Part of a small language model's weights.
Architecture: RMSNorm before each block, tied embeddings, normalized queries and keys, capped logits.
Training: a variant of Muon for these matrices, 238M tokens, 7248 steps.
Each number is 128 + 24 x the weight over the matrix's rms, rounded and kept within 0 to 255. Layers, rows and columns count from 0. Numbers have three digits each.

# layer 6 MLP up, 640x160, rms 0.229, rows 413-490, columns 120-159
148147169140130107134096153159159113098078144129173112123061105134139129119086083131163142132115086106129092059130125119
138138137109108174146115112153142109140125118108150132130151093107139108094157130113179068149162123116147152161135164127
119160135138097141117104160131149122109116105098165178092116099139118098155075125097140128174114113144110169161153121129
155139100116095172146156145132131115120113095104133126150133128161150109118114165141127132149156156160147123144089153138
157125119138139110133148154150136123120155140136103131147148147146096139153144142145184124163105111135135111123133136111
147166122092048126116136111114115097171174103154150144122118061096101146095116076110116158101074118114117155145149183114
133144104125142131157120136099138149122139087092124106111171124139111131118117122124157153134170160107144119112134123113
117167129132111147120118145108150073128159084133146150148126124146108117123128113111143138134162118145162101083134152136
151132168136148145090104120148121150126134145143135143130076097116110086154117084150147121105149128075153124124147088120
134112122138099166141150088146142155149154140140136105135113123138100148149144138131137103100135104130102108132167138086
147128109152115184110142134100089114102078126159152138127124127093091066124158112121153120094095121102099179089151106095
169104108131118089108136120137088127114114086112171122140113117161153136152177113142105146184159137092142140116134144134
115099097126135119171154093124127136151159124143108127129163164117111113113130148102128142125110113105101101107148142130
147113159153092145150168122145134124135129100158155114089091087096157102115130132141131090135106132110122122155096115130
122105137097130117152096122097168164146146081114096139161084122164087148102154162169157159136116104084105144104133130111
107109096117117168148163191111159133101106119120151162123132106126142113141151139136100133134087144130113132158180071106
138132111125137167144116137096145090124114090113166109138130127148145164169075149154143139121136155139165151095122157146
158129174160125113165122123095141143092107138136144167142124111136150196153121097133140072099116167136146094140171120111
152138141138144143113101156124140125116141137179127151127131129108119140114167148176091117103167118118153121147135145136
131079144111146119155093152119131107174139161119131096141150147142130123119105081160113156145127165076153155162134133111
090092155132071071160109139145142154138098092104186090119115154116123114120123166103096126149131112108129130117110083096
100122091103108158136083080085143164157139126133126186103154143163167124151125142120111100145150162114133146137092151123
150111110108093133128061144126146116112085090140128118139120152158136153111124107106155147135116144166131082138127108085
132112125097153158122131130176138101119121143098140158130123118129166162153094139118135094143133121168136154107171118100
070171148104094114140123139152119133162139125142134119118164134137107176127148140109172119129119099114084134136127170111
115121160111112180187146103120147119129120149129150129170110120134121152141099142119084104167092108154117165154108099111
128125144138079210133116155113118110150065100095149161124111118147121125129118111117133119109102124111156110096142133177
163081128111131144170151159134146102126097097121104085179120104140133127141150138139184111120138135163115117107123126156
135106135103126132100133104124125160096143102190129189108101088149120130114141171130124124102098149180136138146106077137
170111149150124160136136145132153125101092159094083111134109136127093131164141106160171120140123133150133115129180124113
087112148146131184158150125105128156101142121133171125136157146118147159132118144096147114077122128127109141126148162123
133147096140120115145111155160145112119105100140120172189135105145106148151128109124124174101100116144200114127132113156
178127161116124135113181159117152126119140137098135118110128108131184100137140131063165153143104129145114112128122128131
159130151140116100168133113148133168136127117098140112102081145133110111137104107143134157113132130139111158102146102118
100086103128141125116153197134072162156166114131137099142129173125121121127145097119147137125148113101150122162072134117
096159123117114109117114151135127121096140117125134124081100096106109133169116117124175113100137094115118154098106135133
108068156182091139176169101123076125096136093133153116155076112101151168118102095103131082080103106156163151150133155106
127140116133087131148120144120129132114171130108117144146120105117104105061155120134152174136125120135130135093159104128
106154102132088132198166127134145099148141106108103119166085134160110121125116086121125076058100129066148091159121146093
147096157127132111151128129119175134164123127118139090164111085075111128096154140119160135144089140134096129143177106134
162131109128132207109139150089173154154154138087121135163113120119098092154100084129127122143120150142153128162160111121
125125161142085136190133135114120121129112081133148125143150112122095156087132128157137114118137125120115099125131110126
117139111073121126157110167135163138172121145157152136106132120154110112152123124050127152134085065122101127131150174136
059143147080109126137117139150151184164162146080132137147146113098143108094115091145128122117050105166114136123138139111
098142120134138148184102112101124103141162122129131146150137154137146130108090098118139114153130119144143127085154136149
125152163152113154113108120108159139111122161127125132126122117120096131134138180148129102123169119124104150163153084099
097136171134111143118125084117139127180119114101106149106153132142125134124147121116146180135210118115087119097091122162
094120148150153169116107106068147119124161132128186137107158127152120114183154111140133104102114125131116107133128096094
155160162126096133142131119102135137115146137124134092150106122160112119146107126135156164093147127140132132146095115122
098118177127118135117127079076172167078143110124113111101103129123088106146177103138097121113154130098154144105127143104
129163118129103122129100160059148131160109151170124099145129131165078184174106156108138131132126155125136140140134103129
098115121162140131131137118128153152139133148110128114125095132094154122127176130123115082142118141121121162134132107155
134094116147110101116127156134101087137121137107138121161121101146179133161112182122139075114090169078140110154127157157
131150127129105127084135117121133149136086105121162124158100096154128105175151112156148150107115149124121057148114147146
129151134135128142176143132117092126149147111115157127155140123133112147109108105128141138139105129132129119134134163159
160148101084120110103136126106115120141125124140156087152111074153170134137128102171156145119122147135128094111173141121
126147172117150103139101096168132139139132097106100159145122104141124151129132143150148136148101099120102168126112090125
130105102126146129138121127099124140129154103148137133121153132158173097152093150118090142132107139092095163125116162123
107178134120126155171126133111127104122126080111136134155163163081112129142126127101166167130142081131147105147075178102
124108115136127114114149121118138156090167119136108109160108113120087115123100147114129125156147130139165139115122145122
158136131151117148137117140136119132159119114124175141144115150101157082098118124096121087142118140116113189158145120115
127117130149150140119122101154100126111176094123161169119131102155177138142161113099160115089121100137125148148120096111
101159170157121153166073119079110157124136163111129140110102149124074103124126138131122084175150153125126124087145116096
107119142105140121098128088137124136173147178091132127169094134148120160162129119113102141116158106129162163116126140107
111133136139137118133148135152126141153183170143104132124119130114119110134148114109143089103128148143120084148140136119
094136114068098150144122096165114156131142076150130147124161124130150124136097126144136123150106121127131136139077122128
154095091106158138144079125146164140139127128103118125130149116132091089151088136152152143089115116140140130138177164124
105160085146151157103124133122103118106137126193152127113129139138130135126108128142111097102148128113119121131144114177
087136151119127159157097107084098107132129140158143152107096082137107140157123105116114113119118154091109129131134137129
152174149115154159153142104102119146117151103133108095145173080116151116139127151125152061167142143145162139095116094114
113109131171148109121143142108140105127127114142150137119188127156113113145112114124123118152128149146130086116101126100
129161139115151128130128151129126110156131110134174131127147118134138137171113118117130115142153133134116129122119137130
149130154098099148092135150127085112155145142121095126157129177155154098101159132111147125106118141091105112104146146174
107122071111115126107113142107176087155140087132135139152151129127163080164167095103130168093167119119161110142100159156
170180099139120154117148106134139137138127139119101153164161166132134140173118144104102138172124112080126127153142147108
190121149118159121117121149114154124181105128098113106141139110127087103107149114118144144131092092116091083132149133125
141111157142149107139095105084132135182113163114103101132117101140094133107147108140185129111122149135116139174124066129
100188110118148111119105193144117117125148120131139104133124151094069125138140093120102154149120132086126166145120113151
# layer 6 MLP down (transposed), 640x160, rms 0.0844, rows 413-490, columns 120-159
140119075125082145088129145123117151147133138110146114092105125144128132157130131135088141101065116138118106185162180123
129092143131157131126136133142104171133115124106138123103103148154108100117141118112130131094101153169123096157147131113
126132135105191104140090112120134140149107115122144093155123175047100137157130178144111117118147171118138085138073129142
141116143157119081143084154158112143111096133096101154137142120154111139096178128129113126126132180134118161169108126116
116104099144086179111128104122141128103118180135107098111072107126183123107132145123137174126123152134125139116122101098
137152141166138119126128131134127124114116140103114094067151155147162083113108136115133121151184157122119154131119117117
140124141148106088160153136124150153087173121116143120110132146123133144113140113134141118128119102093135120157132133103
148139136130127069128197162148135137113120134092096122177159131121146109108128111170129128170099111133115164123107114131
138141133181156159165111129148106156094150134116136160107127118151089140120143141111134141131161108116113177112114143141
124161127120134098113159161127114130114172130151086132115125114143136123096137152113086096135134144126124152123138131159
138137095127145120081161120128129103129133140141126104123118103110153144163151112129127098125174168112097112156090111116
110159141108181133165128087168133107105138151123116116106126136152119133098101172123109125084119129141137102118090078118
122196150120124099133157139124121105124136109090153118129124123146149124123115147128112134149167094140116144165072133126
084115104081117125105112132125108155125099105142140110135141144123123186115147142101151119116110104194145100127118141110
136160145137124143093164118171109113141114171100064095098111125133148087124122116145146135132146150125118141147122114137
103147132145121110117109094162128103130133107141124095110101155132104093135135155112118150136105137114122130114141144150
142135116127138108098119189174142126151111130120158143122141139151111107086096141161085132078158154164079134094144186134
166154142157123126092104079088113138116135180167161137085108133108152112135104099088136123088118164131093118111181073161
167125128148134132126138146091118163121147103141145123100112170136132187158094098130105136151113149144117126105125086079
104168144125161094166121175132162126107134158113149132114166122139193138124170133135087141121135121090151175158158136179
122149122155152148136121154122091135098139162123156102124116099131110143033152146065125129109136123093138133136125124115
108130120131140136127180150135135134086150153133141161121136130163120137178132098081120132109064095143110127117129156117
103146121114119104141128137150128122176170175161164110097163123152148109081160153141162185153087118131158137116121113127
154113083161079091137144118082120183148123142128121128147112116134131104137102127072099132089130151148132134165144139121
119105112194112141100133149098147093128123139139098124115124122113132075117183141135116133098145124155134148137180087148
112129099123116125096135106148158159156115110185142143134136119138110132113135126134167162148163148151135143140122117136
158157146121112100157110131127118143121140167177100161115101143136134103138091153129134127146156132154095134148117139114
127137161154104100097148110117110125124123075161131103101126118093100126175127127081144136135133121105117139132159171129
155082126150141096087133097098175112167101124138130109141140115148114134118115122107092125129160125132166086088167195151
120112148105131086095116104110133157105106152145142167087135122157152127130149136082105168131139085144104144125142104093
120152150139130122100104111147136137157084105139143102137159138147101136138071152103108162141132167202129108119128121097
101136168127133095133151097172123165145124157112132078123153156097111208149121118115136131132151130159130097100071134129
136138105097117150129136125134101129120078176125145138168118099155137111161117117147123094145104195133130084139115124129
098170101117104132088176093155085129098100170153075143117106133154120137119156120118134165099129132126118165127137102097
119152109137109103146149123159113149112111133124125084134109097126112125132154118149160146115106174121168100151149142053
152142129142107104154130128149155143120187128142142162141124168125132136131132137143119114080113078149128136170124140157
131101102107181165120166140140123105111131128154142123141134096183065149130133137135161171127148136114180146169114154156
124137124099089087119149157118119125175169156124137098120121132127147142140111096124127145151149145142110108138162136129
151155155130135138146156110136166160109090157166129153141150152154183135126132161150124151115059120125172092110130096111
151142093122151141133156105126157165121150097113099132141114127097164123120140115123116065165116100129133109113095089133
102111177113113119152134135152116153178094115112129138071187139107120090132125115138131131146120115113186099119123142128
140139148124130138115146149144126182137128147155114135122141160159162098130083137100114116171113134146098121121188101093
101119099136171132121152132134134099150105146077113117181072126102121108092106121120143110118125120122137147105154131128
117130127119114111134139130072139153155121074103147080079123137130109086131126134110116141101125162149140140143075100140
145133144146120132120134134154153127123125201115131156128134128084115141105116147169120096098119146095145118190155108087
145106096093145146116169110123143147123138114091130117159134137106170098126121086131136139151158129153097119141121119084
137152096157127102125131113135157125161106079140100140127150091103131110120080149148095126106135120118115121138116101129
106162132099068142183153125151120124127125137118100120185145139140160136117134125171131181112132111082135112114131144102
131105132106122115149112118121178167100124111144123139172094120108154167111139097092164105157125172135105127103096120129
124173103152109123103144141136137133126134158115120114096192123118118150122121148115056094116126117135122140152116111103
097103133138123137143128096131121093136170105119130103129145126137147129123127123099110134151123107149094121145126139110
123136142140142111100141122140145140142145152122117145165150164121099128132126146128118152142111137144106123116138170122
150139150125130141127167159110132121153129086144145100103103114103123128155110122097122115149157152176089127153148168093
149099134131159115155141113131139103110130111125123148122164153114153142117137125154075107166092075156128114091127096096
122100146139132116103139113105118130092084137111127107128158106135109095156151139175121126138131164139110118110115134125
103175156118162116112122110171137131140137120128115151135100128159142110128131138098116131182138139137142154137106136145
109125135183124156125144091136169154128152163101120134143115119115160131085119118088142114120091156152137091168098127084
129153182124119109140110137133123120118168113130118093168125086115124117153091108181124154170110173154156130139171150140
090130124082145126175107139148128103142110159086164119101164125137112125131128143147150154133155123130131115161090106116
174133125110138127102134129131083154108162125104178144112135163120107113147156098120095152155129144111139095093112109089
125113115146141154138120144093166110137101112123098146117121179102112149107159119154130195135125126144162136129117096138
149158137104126095109141122110088150185108098115093125114155151107095077138098158141091119160150102128093116163122142182
136155139093123122102125141158116157135145171151130137097151105078133150095159151123125140149144112157140091141115129133
116158117151113134159153111156153144129173156132100120126146163095150143126147132166103090100137131102092090108131110131
099103128143094108156140083101138124104056094136142061151126094134097144153142124131075115109159121104142137124140120141
142118141095112158082140120075118136107139143105127137182105187138090204127128131083145125133128141128105113114136118157
158117130139107122131128152113119135102170117126115129100098140118119166139120082090126131126167128141150180148072121140
102151144115078162107110141163139128129139071127109105193157115140101149114128119095136110169121146150154116157152142128
140138114141099123127165128117155137131113164137125108136165162124170115126134167116143102122140117087102099090130118147
149113136121116142099112113121121147161087116127123064096128160151115096162091099125095144109128130106143147117114147109
138150104159093124131108089108047127096106112117124144110123129110154145114120139121140155099100123131107128124111091144
106137105112116110138147113165112116105086106105105137133127144160096103095118140147105114118115134137067167084100161113
144126126129130134117110136097115088129110104141117115107122087133157157140167111089150118113116163122130101125121127126
128109148139179113133145143167120149162098133115145180125100087112117133118108137150084118151139151143111124155131089134
125133147162119114123123113139124108125153092117164134128140115159158124152079138102134136125101145136107135119103140131
107130143105115160102134125107160110095138150118131076124122105186163132157115091123113140126188188121134128158135113122
110133139122090184116156077164113155164102147146174170165134154112097141144128096125118148136115143141157121121102148155
134099124087124119117102107111119123111098141135105125140108177132077137112151166133083138115124141126141114082114125147